config.toml
n_layer = 8
d_model = 640
n_head = 5
n_kv_head = 1
head_dim = 128
d_mlp = 1728
vocab_size = 16384
activation = "swiglu"
norm = "rmsnorm"
norm_place = "pre"
norm_eps = 1e-05
positions = "rope"
rope_base = 10000.0
rope_fraction = 1.0
qk_norm = false
attn_scale = 0.0884
bias = "none"
tie_embeddings = false
parallel_block = false
init = "normal"
init_std_qkv = 0.0141
init_std_o = 0.00353
init_std_up = 0.0141
init_std_down = 0.00215
optimizer = "soap_variant"
lr = 0.00149
lr_mult_qkv = 0.5
lr_mult_o = 1.03
lr_mult_up = 0.96
beta1 = 0.95
beta2 = 0.95
lr_head = 0.00571
grad_clip = 1.0
warmup_steps = 200
schedule = "wsd"
decay_fraction = 0.64
decay_shape = "linear"
final_lr_fraction = 0.0
batch_tokens = 131072
seq_len = 1024
doc_mask = false
train_tokens = 613300000
steps = 4680
dataset = "wikipedia_en"
Each number is 50 + 15 x the weight over its row's rms, rounded and kept within 0 to 99. Layers, rows and columns count from 0. The size before them is the row's rms in percent of the matrix's.

# up: layer 4 MLP up, 1728x640, rms 0.0545, rows 1151-1168, columns 256-383
# down: layer 4 MLP down (transposed), 1728x640, rms 0.0553, rows 1151-1168, columns 256-383
# gate: layer 4 MLP gate, 1728x640, rms 0.054, rows 1152-1169, columns 256-383
up1151 091:52 45 66 39 79 80 35 48 22 25 70 06 61 71 55 64 64 45 54 66 47 37 56 45 57 39 37 48 42 60 18 60 56 65 59 58 46 40 59 44 46 71 51 65 48 51 57 17 87 31 43 64 70 56 47 43 71 63 22 55 40 28 60 32 51 35 99 46 32 46 35 49 20 49 64 29 22 69 56 55 60 61 25 45 31 52 59 33 66 60 16 39 52 19 45 39 39 44 54 30 37 59 47 69 54 36 77 27 60 55 51 40 63 23 61 33 38 74 37 41 76 40 57 60 43 76 61 31
down1151 096:54 54 62 54 62 38 35 14 66 48 41 37 50 87 34 47 42 53 60 45 12 70 46 47 55 55 49 41 49 51 29 49 29 54 56 57 55 49 87 51 17 53 68 49 46 35 31 46 61 54 56 57 49 43 65 64 60 54 31 49 50 50 67 20 80 40 53 55 36 76 25 50 51 41 48 61 37 58 70 41 49 29 63 78 50 55 24 39 38 48 53 32 28 37 57 55 54 44 52 31 58 67 49 56 60 52 38 36 71 59 47 33 61 48 62 47 32 70 68 43 41 77 45 66 34 48 32 50
gate1152 102:34 47 58 61 50 60 64 21 36 64 58 34 77 36 56 40 52 56 63 40 40 75 52 39 48 37 47 27 75 37 59 60 49 53 64 71 33 51 35 29 36 49 35 67 44 54 40 70 36 72 62 65 62 55 34 69 57 61 68 47 50 63 54 36 84 68 61 44 45 73 70 51 43 28 36 59 47 44 76 63 60 48 53 28 78 50 50 38 50 78 53 65 52 69 44 55 73 48 51 39 30 34 59 41 70 47 32 77 50 22 30 53 49 69 39 52 32 72 32 46 37 50 63 29 53 63 69 62
up1152 098:28 27 44 66 75 37 45 71 64 38 58 76 60 52 45 68 58 62 39 51 39 83 79 40 18 50 39 49 62 43 35 39 72 60 40 46 59 68 54 43 54 72 67 32 54 45 42 56 55 08 59 41 55 40 52 24 53 59 48 30 45 69 47 50 58 49 39 68 43 34 39 54 43 31 28 20 59 41 39 38 57 62 36 41 49 65 55 28 59 73 41 71 49 18 61 60 51 36 15 41 72 64 66 45 61 54 59 68 54 44 68 86 34 42 55 28 38 66 42 72 60 75 45 65 37 76 26 45
down1152 100:59 61 42 64 40 54 58 16 32 46 42 56 19 20 40 77 69 43 56 34 49 29 52 61 51 54 21 55 30 24 55 57 45 72 37 35 55 33 57 40 34 63 31 34 83 44 61 54 47 47 47 53 24 18 73 61 36 56 13 41 43 51 32 63 59 47 44 40 69 52 52 47 42 31 49 36 18 60 64 48 41 52 47 61 41 44 57 47 48 67 50 59 51 67 55 29 54 45 55 60 43 43 47 41 52 39 11 49 24 80 37 48 45 18 49 39 55 38 37 45 58 31 37 27 89 54 49 41
gate1153 112:40 49 50 44 54 54 53 48 26 63 58 71 27 53 34 76 43 49 31 68 26 70 34 51 36 57 57 56 47 53 80 46 31 36 47 39 53 73 51 67 57 41 33 46 29 48 27 47 36 61 56 26 44 33 43 61 48 47 27 57 11 51 21 44 43 51 49 29 65 81 47 47 54 49 38 67 67 68 43 32 26 65 57 64 61 58 43 65 55 39 66 49 22 38 67 42 49 41 55 50 52 25 50 25 18 50 57 61 35 70 62 31 68 34 70 47 38 71 67 69 61 47 51 41 43 61 51 52
up1153 108:35 43 68 39 37 59 32 41 35 67 61 24 37 45 55 46 30 59 50 76 70 56 33 47 51 34 69 55 54 40 34 68 46 68 26 47 29 26 36 51 35 45 52 59 51 77 47 39 51 54 39 54 40 60 73 56 52 71 61 61 36 40 52 53 60 16 54 69 75 40 27 60 99 40 43 59 69 69 49 47 73 58 46 63 52 46 24 50 47 40 46 69 69 78 48 42 46 70 70 35 41 47 56 39 54 25 51 78 61 31 78 60 56 46 39 67 63 44 71 55 37 58 35 56 65 69 40 46
down1153 107:68 32 62 38 38 52 26 20 39 69 56 68 54 73 40 39 42 76 45 56 59 76 57 15 41 60 73 56 52 56 42 63 57 36 31 55 52 75 58 35 90 60 48 69 41 46 46 65 48 42 41 36 29 55 57 38 63 60 64 61 38 55 75 64 27 59 52 64 55 50 56 30 58 66 45 44 35 52 69 46 61 42 28 50 45 47 68 36 64 63 61 54 61 61 50 35 51 67 55 28 62 36 90 36 67 56 47 36 50 32 62 66 26 50 15 57 66 47 56 43 62 72 36 36 79 47 70 60
gate1154 104:41 35 57 50 75 57 59 60 60 60 73 40 70 65 35 62 37 53 39 67 27 57 40 53 54 73 43 58 57 68 65 69 22 48 38 66 31 74 79 55 64 73 59 59 47 62 59 43 38 55 49 70 30 39 59 61 80 79 46 47 31 37 58 52 44 69 66 63 29 63 69 43 64 65 72 65 27 57 45 40 62 62 36 78 52 40 42 49 28 59 60 39 23 59 28 35 34 28 69 47 73 55 63 56 27 52 57 33 27 18 38 47 03 77 30 45 48 69 40 55 76 49 46 47 36 31 45 52
up1154 099:35 40 55 54 29 27 49 38 90 52 52 38 51 38 63 55 44 27 63 50 58 52 45 55 48 36 52 50 85 28 33 41 83 28 89 54 75 12 83 68 49 49 32 51 45 61 47 10 58 42 57 49 32 42 46 69 45 46 58 37 32 55 62 47 68 54 69 41 32 41 54 61 46 27 37 20 77 38 70 44 66 43 46 60 50 45 31 88 73 70 30 65 30 36 36 53 50 72 34 46 46 85 57 33 66 43 59 43 44 45 68 54 42 75 41 45 49 61 54 39 64 32 33 50 45 62 54 55
down1154 100:70 29 53 28 47 42 42 46 42 43 29 62 39 31 52 53 45 46 46 58 62 65 65 43 45 07 56 53 38 65 60 61 39 14 61 46 62 41 67 35 37 42 56 42 27 55 38 50 50 50 71 62 69 34 45 42 57 46 35 56 20 82 65 39 57 54 47 59 68 66 59 53 41 16 51 43 35 50 53 58 52 38 80 40 48 51 46 56 65 37 34 43 42 22 36 42 50 57 44 51 00 65 38 66 52 63 31 45 46 42 58 62 45 39 60 31 58 38 58 37 26 60 53 63 49 52 50 66
gate1155 092:86 39 94 28 41 37 58 21 57 46 55 56 18 47 46 48 50 64 63 75 41 54 38 45 47 25 56 73 41 60 36 57 40 34 31 43 36 55 31 47 48 74 76 50 63 53 62 48 20 61 42 40 68 46 31 47 39 54 78 51 53 36 60 44 73 56 29 76 45 34 67 64 65 58 59 55 66 38 40 60 54 43 52 34 38 69 61 52 46 47 51 65 52 30 53 70 37 45 43 59 60 75 51 41 13 26 41 50 40 46 37 52 59 70 33 54 66 53 26 54 92 49 46 60 31 40 43 34
up1155 085:52 79 82 52 58 37 25 56 64 72 35 59 71 44 34 66 66 44 74 55 48 29 47 58 36 24 71 37 62 65 64 56 61 25 41 61 48 55 36 38 51 59 43 64 56 63 70 37 43 43 29 51 69 71 45 42 57 62 46 47 16 16 54 55 40 47 44 66 59 51 52 59 35 46 29 49 50 70 43 54 29 55 45 22 56 56 64 48 57 36 65 41 63 54 36 60 20 34 41 56 36 44 47 59 75 40 46 69 70 51 49 41 46 67 41 46 67 62 69 46 63 65 30 72 64 61 68 45
down1155 092:48 71 59 30 46 52 49 63 19 76 68 63 20 74 54 49 20 56 81 50 24 32 36 29 75 10 63 64 50 50 35 38 49 77 57 10 50 55 44 46 54 64 56 50 93 40 54 46 61 43 42 26 61 48 72 31 52 52 62 48 82 75 29 78 44 72 69 38 47 63 61 51 66 53 39 32 31 49 80 56 45 48 70 40 58 44 35 69 34 25 61 55 42 49 43 53 60 91 62 54 32 46 46 48 34 52 54 43 68 94 41 57 23 60 27 49 33 41 38 65 41 41 40 53 35 75 32 37
gate1156 107:43 52 69 42 53 64 59 61 34 36 22 80 53 27 77 42 40 39 50 58 45 60 61 53 28 81 54 64 44 34 67 63 62 51 56 52 68 43 30 62 60 46 47 50 46 63 40 25 60 34 35 56 50 63 72 33 53 35 54 44 57 43 71 51 37 67 50 55 60 54 33 66 58 62 43 38 56 40 26 60 57 47 61 47 22 52 61 65 63 61 32 68 64 27 40 50 53 45 38 60 43 26 65 81 19 50 56 76 65 58 87 38 20 63 65 46 42 33 56 35 63 43 80 22 54 68 54 51
up1156 108:69 56 57 35 51 43 39 56 54 26 68 46 51 41 60 12 35 51 69 42 64 70 43 22 41 46 47 62 27 38 72 31 51 52 76 46 41 59 30 56 57 63 29 57 54 43 67 59 32 47 92 42 41 54 64 55 55 53 54 04 34 24 58 24 41 48 53 38 62 48 68 67 34 43 74 69 38 36 47 59 47 56 27 31 57 61 57 60 65 61 60 47 53 54 64 59 67 49 29 54 37 50 37 53 63 50 65 38 62 44 62 64 33 43 46 42 48 71 31 85 57 68 49 50 67 64 37 61
down1156 106:52 73 76 42 51 56 24 56 36 47 66 60 43 54 52 44 36 30 65 49 35 35 51 58 46 73 61 51 28 50 53 28 72 58 63 21 54 66 26 43 35 70 65 49 82 66 47 65 43 20 43 45 44 42 63 40 29 47 72 41 55 58 28 36 43 52 76 32 76 45 61 76 65 56 44 57 53 55 40 60 63 48 56 67 58 70 52 48 61 50 41 26 56 58 27 28 67 57 08 58 62 51 43 32 64 39 73 60 25 36 60 65 32 49 25 42 45 43 48 62 59 25 72 58 55 51 38 65
gate1157 098:47 53 59 32 25 71 14 34 47 56 40 46 35 51 53 44 56 48 47 70 17 66 34 66 29 56 38 49 77 37 66 57 46 68 41 42 64 43 42 57 38 58 66 64 57 84 74 27 66 48 33 36 47 57 29 55 55 20 37 72 36 77 58 41 06 67 75 29 49 55 44 50 58 43 10 50 46 47 54 68 45 44 57 64 37 58 46 47 78 62 34 33 53 43 50 42 15 50 52 72 25 29 31 42 52 45 40 41 39 30 59 73 48 38 54 35 29 43 50 77 33 49 75 44 30 56 50 49
up1157 101:80 60 53 25 52 49 79 57 51 48 66 55 39 41 66 30 33 31 82 34 31 55 31 43 63 39 69 37 30 45 37 41 60 55 56 66 47 58 46 57 53 51 50 29 59 32 37 53 43 16 41 33 48 59 41 43 60 41 33 36 38 61 81 51 41 38 45 68 45 70 58 41 59 44 42 64 44 51 49 48 52 58 39 54 40 61 43 46 30 24 14 49 36 33 59 60 45 74 69 58 58 69 41 69 39 68 44 37 61 36 62 14 44 52 65 29 49 56 15 23 46 24 64 39 54 54 51 99
down1157 100:49 33 61 38 25 60 50 62 63 60 39 49 53 45 37 36 49 49 48 56 69 38 36 51 52 58 37 45 88 56 71 71 42 73 38 22 31 41 57 45 49 37 53 53 40 52 88 25 56 69 85 46 56 27 21 44 61 53 57 69 69 61 45 69 39 23 46 51 80 78 51 49 49 74 23 47 36 41 41 22 38 13 47 57 48 50 57 65 54 59 57 43 64 33 50 53 43 56 60 51 30 43 49 77 65 45 25 65 38 54 55 55 51 52 64 55 49 62 20 42 57 32 48 53 35 45 48 57
gate1158 104:25 50 31 69 59 64 58 53 45 40 53 54 44 34 52 19 26 82 59 47 34 52 61 32 69 56 68 31 51 42 54 57 38 29 61 67 63 51 57 49 48 63 40 71 25 66 59 58 65 82 59 65 61 62 57 54 19 53 34 60 47 46 44 51 59 51 46 71 38 36 43 38 46 43 54 23 60 46 52 55 65 25 62 59 71 48 58 43 39 32 48 48 48 33 55 45 35 54 55 23 75 47 34 51 76 38 30 43 49 46 30 78 39 40 65 21 40 48 36 64 56 38 49 46 57 61 73 54
up1158 103:61 35 39 57 74 55 51 54 46 50 55 64 17 75 68 32 30 48 65 40 48 44 53 58 32 60 62 55 67 30 42 69 72 30 69 65 58 54 51 72 68 68 49 56 39 70 57 70 77 75 90 31 51 66 40 56 43 57 44 68 72 39 41 50 51 73 30 45 34 57 42 54 39 33 35 43 43 48 60 35 50 47 70 47 46 70 45 26 51 52 26 71 75 54 50 48 33 49 28 50 69 44 43 67 59 58 79 51 57 65 51 31 26 49 55 22 13 55 24 60 52 63 77 61 57 76 72 71
down1158 100:49 67 56 47 60 35 66 44 56 41 94 58 68 62 54 32 49 45 63 41 82 44 26 79 28 55 53 30 47 35 35 57 44 70 33 64 51 61 58 48 36 44 56 40 61 34 63 71 35 61 52 31 49 55 45 30 34 60 49 41 09 49 25 42 87 42 63 46 15 47 44 48 66 41 62 50 39 28 51 72 61 39 49 67 54 47 62 73 41 77 31 43 40 39 42 54 61 54 58 41 28 32 54 53 87 49 42 43 58 26 63 82 55 57 52 26 62 77 46 55 58 41 21 65 42 66 64 52
gate1159 088:34 73 54 43 32 69 61 50 63 18 23 31 37 67 57 28 15 37 37 56 57 51 49 23 38 26 44 59 90 54 76 33 43 48 67 76 50 35 45 68 68 46 39 53 46 49 35 58 55 69 40 71 53 57 55 36 37 42 29 51 35 42 62 38 60 40 61 54 60 26 44 40 32 72 29 27 67 57 52 36 42 27 40 44 29 40 46 50 29 23 61 39 37 38 21 43 49 45 42 64 24 36 47 33 43 33 54 40 51 78 33 31 49 57 50 34 42 52 33 74 42 65 82 23 51 27 44 28
up1159 091:51 50 50 50 39 55 40 34 40 55 35 41 47 54 52 79 48 55 41 57 55 41 79 37 63 80 55 59 36 27 35 65 65 40 53 55 46 48 43 73 45 45 61 72 58 50 76 63 41 40 59 66 29 57 43 56 54 33 49 53 41 36 53 39 35 33 73 75 55 57 41 55 50 54 31 19 60 59 64 37 66 14 46 64 34 60 65 54 54 74 47 52 74 63 45 51 37 50 86 23 57 73 44 65 53 34 85 42 71 59 42 51 13 31 67 81 71 51 45 44 43 42 80 35 30 97 58 39
down1159 093:04 42 39 81 46 59 54 69 69 63 39 87 54 37 64 95 33 53 60 54 54 38 36 70 46 56 25 55 38 48 22 42 72 48 50 50 48 35 44 57 56 51 52 43 76 58 59 54 50 59 66 68 48 52 60 46 63 46 49 50 32 48 49 48 29 63 56 53 24 53 52 59 36 39 65 33 51 42 23 38 54 52 22 48 74 71 99 21 48 56 47 61 33 59 54 57 54 53 59 45 53 48 40 43 37 42 76 40 34 47 61 79 59 43 60 62 40 41 18 47 43 55 64 34 46 38 95 35
gate1160 095:63 49 54 65 73 54 33 26 32 27 57 67 71 43 41 51 39 32 67 70 45 40 58 39 60 56 46 57 12 24 57 37 56 49 43 55 51 57 26 39 54 59 46 54 63 53 65 51 53 41 31 60 40 50 41 52 51 67 47 59 54 70 46 69 57 46 30 54 60 55 28 63 24 56 53 49 40 69 47 31 35 25 46 48 64 60 49 64 30 86 75 39 51 26 64 61 56 51 49 89 34 60 58 92 32 12 40 46 38 76 66 42 36 57 47 53 57 61 23 43 47 67 14 54 43 39 64 48
up1160 099:50 74 40 37 46 55 37 58 36 45 19 45 66 30 72 35 44 63 68 84 29 43 62 53 68 05 58 25 30 25 64 28 58 34 46 68 65 67 52 38 37 61 45 43 45 55 57 49 63 66 40 45 37 32 44 70 28 08 56 81 33 41 61 55 49 33 55 42 69 46 71 56 41 51 57 57 49 56 60 57 65 41 71 29 73 50 38 57 44 48 29 20 44 08 60 40 59 47 56 61 63 66 56 42 47 46 50 24 65 25 34 69 57 15 38 54 49 68 28 71 40 58 38 57 71 53 47 44
down1160 103:40 34 74 55 63 47 49 44 16 35 44 53 47 30 49 38 39 53 34 51 60 44 36 35 58 07 36 53 48 13 32 20 57 76 59 60 24 59 35 30 41 67 57 39 20 17 33 42 64 21 29 36 50 63 67 54 30 42 54 40 44 45 55 47 44 39 37 73 36 34 64 57 20 30 23 51 51 57 75 47 46 42 52 39 63 33 40 45 65 35 48 39 25 41 84 43 44 43 66 63 33 59 40 68 55 39 34 50 46 53 43 67 64 52 38 35 56 45 68 66 68 51 68 56 56 33 38 37
gate1161 094:74 44 11 64 54 26 62 33 58 64 60 49 82 37 72 64 36 44 37 65 11 33 34 51 32 51 46 72 40 47 66 46 53 55 38 59 61 60 66 66 56 65 59 28 58 57 71 42 37 40 47 39 77 60 75 32 49 54 53 45 59 62 52 49 56 48 39 60 57 32 56 47 47 46 40 67 74 38 79 55 85 63 29 58 47 33 20 61 68 38 48 53 50 70 42 35 47 59 42 49 61 62 49 40 23 65 77 45 80 41 43 54 26 54 38 40 17 47 50 69 46 44 58 20 68 29 72 45
up1161 096:36 45 71 41 29 63 36 28 51 63 61 59 71 35 51 42 39 33 34 53 26 36 73 73 52 58 71 25 36 63 36 70 56 40 36 54 27 39 67 57 46 59 74 29 55 13 62 28 65 47 50 53 35 61 28 50 68 45 35 42 47 31 58 44 35 58 34 44 44 49 63 52 43 38 14 59 78 42 80 41 54 61 36 39 33 75 45 52 44 44 54 70 32 54 64 55 43 42 56 49 46 36 57 42 57 36 50 66 45 49 59 69 33 61 49 67 62 47 32 42 37 71 45 55 79 60 51 51
down1161 095:46 62 61 52 48 40 66 48 28 36 47 47 64 77 53 34 58 99 73 39 49 57 40 43 68 64 56 42 65 81 79 75 50 60 62 40 51 63 40 62 46 46 55 58 54 39 58 71 41 75 78 69 26 55 49 13 71 49 34 19 55 78 48 51 79 28 57 41 47 32 67 59 47 62 53 43 66 43 56 62 53 40 54 40 47 61 39 77 37 34 46 67 37 49 35 58 63 50 78 62 47 42 34 25 60 51 45 60 57 50 63 68 72 62 48 55 27 54 29 61 52 36 21 56 46 45 65 49
gate1162 101:47 61 71 69 32 65 86 54 17 46 36 49 59 57 37 69 83 25 71 44 46 52 50 21 28 47 76 44 60 48 40 58 53 38 62 78 52 66 56 38 64 33 29 69 60 36 60 71 79 44 18 41 81 63 66 22 58 55 48 53 25 34 60 50 36 58 30 52 59 55 30 37 75 45 68 73 32 59 56 70 66 48 69 34 41 32 45 30 19 45 65 39 81 56 58 41 51 37 54 06 73 45 30 65 52 65 54 28 67 33 52 75 51 45 48 38 36 47 62 38 44 66 60 22 61 59 25 64
up1162 107:54 59 45 54 42 37 51 32 58 54 37 30 51 54 13 59 49 25 48 62 56 34 54 34 37 10 30 68 43 65 43 52 48 57 56 49 61 52 42 53 47 31 59 38 71 45 44 59 58 64 44 43 46 78 56 32 47 66 65 52 57 43 37 55 58 58 38 59 22 50 63 65 69 49 59 48 44 47 76 41 23 45 42 56 38 37 72 57 39 52 82 50 73 61 54 37 12 46 47 15 62 63 31 17 50 59 54 45 58 75 30 31 63 34 53 45 33 62 69 40 50 43 49 65 63 69 76 68
down1162 103:62 19 47 57 27 54 48 49 61 30 38 76 31 42 38 70 58 28 36 44 41 32 50 36 44 49 46 56 75 42 05 57 49 37 27 33 63 74 68 67 52 59 44 55 56 40 52 59 52 55 29 55 58 61 44 82 80 65 42 60 73 31 50 46 42 67 58 36 56 50 52 45 49 28 52 72 59 56 35 63 64 31 60 17 46 42 76 48 26 30 53 49 52 48 52 48 45 06 64 26 49 38 39 72 46 64 46 60 34 52 38 51 52 46 47 48 71 53 61 53 55 65 46 47 79 49 44 51
gate1163 091:61 54 55 23 25 61 59 55 47 49 40 53 34 11 65 59 76 72 61 60 82 53 42 76 55 52 54 44 51 46 20 45 51 71 49 67 41 44 43 38 41 78 41 47 09 44 55 59 51 54 64 72 52 45 51 77 61 46 56 34 41 72 38 34 45 38 39 26 56 55 68 49 11 45 59 58 75 29 28 68 38 41 48 54 45 53 35 34 40 51 67 58 47 45 78 66 56 30 29 76 56 53 21 48 27 40 51 45 67 42 50 41 66 58 70 65 47 21 12 47 40 59 64 24 36 55 34 39
up1163 094:49 39 26 60 45 53 46 16 62 78 74 49 55 74 52 32 45 33 39 64 12 45 42 51 39 38 31 48 18 45 11 72 70 28 65 44 54 44 62 31 36 28 46 64 33 60 54 72 51 42 49 52 36 55 65 67 39 62 62 28 59 51 69 25 44 43 59 54 61 42 31 37 74 23 51 62 62 83 66 48 50 61 42 48 56 68 72 41 30 55 59 48 46 57 51 63 86 72 43 63 55 66 50 48 62 39 44 67 39 32 48 55 24 42 25 42 56 43 38 49 62 38 88 57 33 70 52 57
down1163 096:58 53 81 57 44 41 44 63 64 57 53 61 31 52 60 47 50 56 70 29 41 44 42 73 62 56 51 73 62 39 65 67 63 37 28 29 52 76 64 47 58 45 39 32 38 68 62 70 36 64 32 56 77 50 42 52 23 42 47 51 52 46 47 93 40 68 32 61 61 48 49 37 62 10 72 53 62 18 49 37 56 32 70 55 74 53 67 38 56 54 48 48 40 52 32 49 48 60 40 42 73 52 45 33 63 73 44 52 49 49 56 46 59 19 42 41 29 33 77 72 46 45 51 44 48 45 65 67
gate1164 102:19 92 62 44 44 42 55 56 45 31 78 56 60 50 38 58 21 54 40 56 52 66 77 62 52 31 49 46 58 57 38 58 34 58 53 50 99 49 37 21 59 54 38 44 53 37 55 58 51 55 80 54 64 51 47 28 37 44 40 21 70 54 37 27 89 59 29 59 62 60 33 49 51 45 51 51 46 63 49 68 44 47 64 61 80 53 48 48 38 70 15 56 52 32 49 52 46 51 41 29 77 25 41 60 51 43 23 69 63 66 25 46 70 51 47 69 70 38 57 41 58 79 25 50 58 39 67 37
up1164 103:30 37 78 60 53 53 86 44 66 78 43 24 60 10 51 41 75 58 73 54 49 66 56 37 24 34 50 42 59 81 57 31 40 64 57 58 63 45 52 54 30 77 46 50 41 59 56 67 65 57 60 42 36 48 37 37 14 63 50 39 41 65 41 49 71 52 13 80 50 64 71 48 76 51 48 34 40 69 46 57 60 40 42 74 60 50 60 24 57 68 51 75 57 57 22 50 54 53 84 44 50 74 10 58 76 40 49 36 70 56 30 70 52 57 45 58 65 57 42 62 44 74 74 47 18 48 67 33
down1164 102:52 48 46 58 57 79 60 62 60 47 58 36 32 29 67 66 78 30 76 52 57 45 52 34 36 27 36 00 22 54 58 41 43 52 57 72 50 42 57 55 00 64 42 76 35 56 38 49 51 42 28 67 52 50 38 57 68 46 32 38 43 45 57 75 77 47 52 82 25 47 60 51 60 50 39 52 40 45 52 66 45 54 50 63 47 57 31 50 68 71 45 67 71 54 66 50 38 17 43 58 31 55 49 39 60 36 57 52 26 48 45 82 28 49 37 46 55 73 58 47 63 59 33 51 37 53 68 55
gate1165 106:49 57 40 73 73 47 63 30 56 41 20 65 70 25 57 60 57 63 51 08 49 54 62 70 39 45 58 54 77 50 50 69 53 59 55 77 41 54 51 11 52 65 35 55 75 60 64 42 54 34 52 46 29 36 52 48 38 43 59 58 24 82 44 41 38 43 47 61 50 23 67 42 34 36 45 50 51 45 57 36 06 55 38 37 28 41 49 59 57 41 84 66 50 57 36 54 36 42 59 36 51 46 42 63 39 37 35 22 65 66 37 39 65 54 39 49 75 57 65 63 45 49 77 57 57 15 29 68
up1165 108:54 36 66 49 60 70 43 63 31 47 29 27 78 32 46 61 39 75 71 61 69 57 38 48 30 73 48 44 72 34 53 52 55 39 41 29 52 55 37 35 12 64 38 52 51 25 59 34 55 65 56 59 20 55 47 60 54 45 09 63 60 34 50 56 58 32 67 36 48 61 47 54 55 35 49 48 58 52 68 59 72 72 51 16 54 70 40 30 47 43 68 53 67 77 45 57 40 55 40 16 08 32 49 59 45 37 50 46 33 61 29 46 58 40 68 45 61 37 47 44 39 37 49 66 49 60 48 42
down1165 103:34 60 58 31 41 88 86 59 29 33 58 35 67 59 50 56 35 58 44 46 43 49 55 37 52 41 86 39 67 54 25 51 21 60 67 65 56 34 38 56 41 66 50 37 47 60 36 43 47 54 79 66 47 25 19 75 58 26 49 24 49 34 60 58 73 24 67 42 63 65 45 71 55 50 22 49 62 52 37 63 73 43 37 47 32 45 56 42 40 04 47 53 63 73 77 15 74 52 71 63 68 46 55 64 48 49 46 42 43 74 41 35 72 63 40 46 39 36 64 49 47 61 49 63 67 63 37 70
gate1166 101:59 62 45 39 79 29 58 62 48 75 57 35 35 14 44 44 47 35 73 56 61 76 71 43 58 51 43 53 34 47 69 51 46 40 68 74 46 57 32 70 44 51 44 52 45 51 66 40 56 36 59 43 74 48 38 57 56 27 46 50 36 52 43 46 52 69 46 46 62 86 43 25 63 32 52 65 18 43 46 32 58 41 36 65 29 39 28 55 17 70 37 37 52 47 34 58 57 59 26 32 25 53 70 41 59 70 53 41 54 31 84 47 58 51 38 50 78 16 59 45 52 68 69 65 53 53 63 47
up1166 104:29 33 48 42 81 59 57 63 60 33 52 68 47 47 45 41 57 42 24 34 30 24 44 45 61 55 44 72 43 59 65 67 47 39 47 58 31 45 40 43 29 38 41 55 66 61 57 41 27 70 60 43 57 57 63 37 47 67 49 34 57 67 60 30 44 54 43 84 67 31 69 69 52 03 55 49 88 67 35 41 53 28 49 48 65 27 44 69 64 67 66 76 64 43 57 42 41 57 77 39 55 50 52 30 78 26 38 54 36 38 46 26 46 26 66 38 53 54 30 59 36 23 40 42 68 50 59 43
down1166 103:50 57 36 49 34 29 22 39 53 66 54 62 34 77 63 33 48 55 43 39 33 52 37 35 64 55 42 58 56 31 42 42 53 29 57 67 52 62 62 49 16 39 42 27 44 43 48 26 76 53 40 45 55 56 45 60 46 50 44 74 55 44 29 68 31 52 62 69 41 49 52 42 58 59 38 62 78 51 58 46 21 65 41 32 81 58 51 30 97 44 52 79 34 52 20 38 05 54 55 25 68 49 46 60 48 39 17 54 72 22 53 27 52 54 63 38 56 70 62 67 67 60 52 38 64 68 48 46
gate1167 103:45 42 63 57 30 44 63 65 18 15 47 50 25 36 59 54 33 58 24 59 33 54 25 63 58 30 61 57 48 37 17 74 34 43 47 62 53 64 65 55 55 39 26 40 54 52 33 66 38 48 61 77 54 68 60 39 32 61 67 66 65 40 34 24 46 62 47 64 44 46 37 67 41 45 66 53 46 31 43 38 60 48 35 38 57 64 53 50 46 62 48 41 24 51 49 44 48 75 69 41 62 75 45 57 42 37 64 52 59 50 54 66 37 58 53 61 64 52 48 41 66 64 23 80 53 64 49 36
up1167 095:52 79 73 60 54 47 45 39 37 43 63 55 01 39 43 47 50 51 68 37 31 54 18 67 47 42 35 38 40 75 40 46 31 46 56 49 54 41 31 53 61 32 39 56 46 56 45 45 22 44 23 16 72 59 65 46 66 48 20 34 48 31 64 62 37 71 60 52 48 38 39 44 67 18 78 55 38 38 17 46 57 47 46 63 62 42 46 64 71 51 67 29 63 40 31 63 41 59 37 42 49 79 49 43 40 52 71 62 42 55 49 56 66 37 45 58 44 37 44 41 82 49 10 48 19 49 44 46
down1167 100:64 57 59 72 50 47 49 64 51 34 20 57 32 58 43 52 29 67 53 36 19 51 54 71 26 45 70 36 73 32 50 27 74 89 63 38 56 37 29 50 50 56 22 16 53 57 34 63 34 61 46 52 48 50 38 49 53 29 32 49 40 47 70 46 54 56 47 63 50 44 30 47 64 66 68 49 61 40 57 27 64 74 50 52 48 13 71 61 44 49 59 28 39 53 65 69 44 52 53 47 53 60 48 56 52 33 50 62 50 71 64 38 41 43 24 53 62 46 40 48 50 56 49 60 63 57 29 42
gate1168 105:81 53 48 70 37 49 47 45 63 49 56 45 58 77 39 46 21 55 63 64 66 39 70 47 32 36 45 53 41 31 23 43 69 43 65 54 41 62 70 16 79 74 48 40 62 46 33 50 32 21 22 43 44 46 71 25 49 47 54 60 80 29 79 63 37 31 54 34 62 62 48 68 50 40 31 56 56 36 56 55 36 70 55 70 72 50 33 39 60 45 20 39 41 53 47 61 57 37 65 57 52 59 51 49 66 39 42 61 36 48 48 22 38 04 46 38 24 56 38 69 37 54 56 47 39 61 54 43
up1168 106:29 49 54 29 50 65 34 53 46 49 16 15 67 78 40 49 60 43 20 60 71 31 23 50 24 53 48 39 45 34 52 47 37 50 39 63 52 38 62 35 61 26 49 38 37 38 48 61 56 55 49 56 52 23 44 46 58 50 60 36 58 65 65 46 43 81 78 52 47 55 47 55 32 50 42 29 83 66 46 28 38 41 47 36 50 62 13 61 33 55 64 23 47 52 67 34 38 49 46 46 86 56 27 68 47 56 56 62 45 59 55 53 53 35 52 40 57 74 48 32 24 51 68 54 43 50 38 58
down1168 104:43 66 49 50 62 57 66 43 27 53 33 39 42 41 42 57 45 57 53 72 61 15 46 34 47 41 59 26 44 59 74 69 24 32 37 32 45 70 59 55 48 51 40 31 61 25 61 48 49 38 44 65 60 57 53 41 53 47 53 26 67 52 37 62 31 49 70 43 50 34 36 44 59 45 40 30 56 48 57 52 27 60 60 57 58 38 33 26 60 77 59 63 73 47 42 50 47 50 61 38 47 40 26 42 53 33 78 37 46 63 28 65 58 75 32 55 74 65 50 42 41 45 48 49 73 68 49 70
gate1169 101:58 66 56 45 68 45 52 62 49 60 74 60 29 42 51 57 31 63 67 64 48 42 49 32 36 51 61 59 56 41 38 34 70 48 63 32 53 23 50 13 73 44 27 61 51 46 45 53 40 43 66 75 51 46 54 41 64 44 54 52 39 35 34 58 62 55 28 22 54 33 35 65 64 47 49 81 45 18 58 53 35 53 37 45 37 49 74 55 73 35 74 52 71 17 67 44 72 49 65 37 50 50 49 57 53 77 36 36 39 24 48 65 56 54 26 20 47 50 45 69 59 78 29 48 36 62 66 52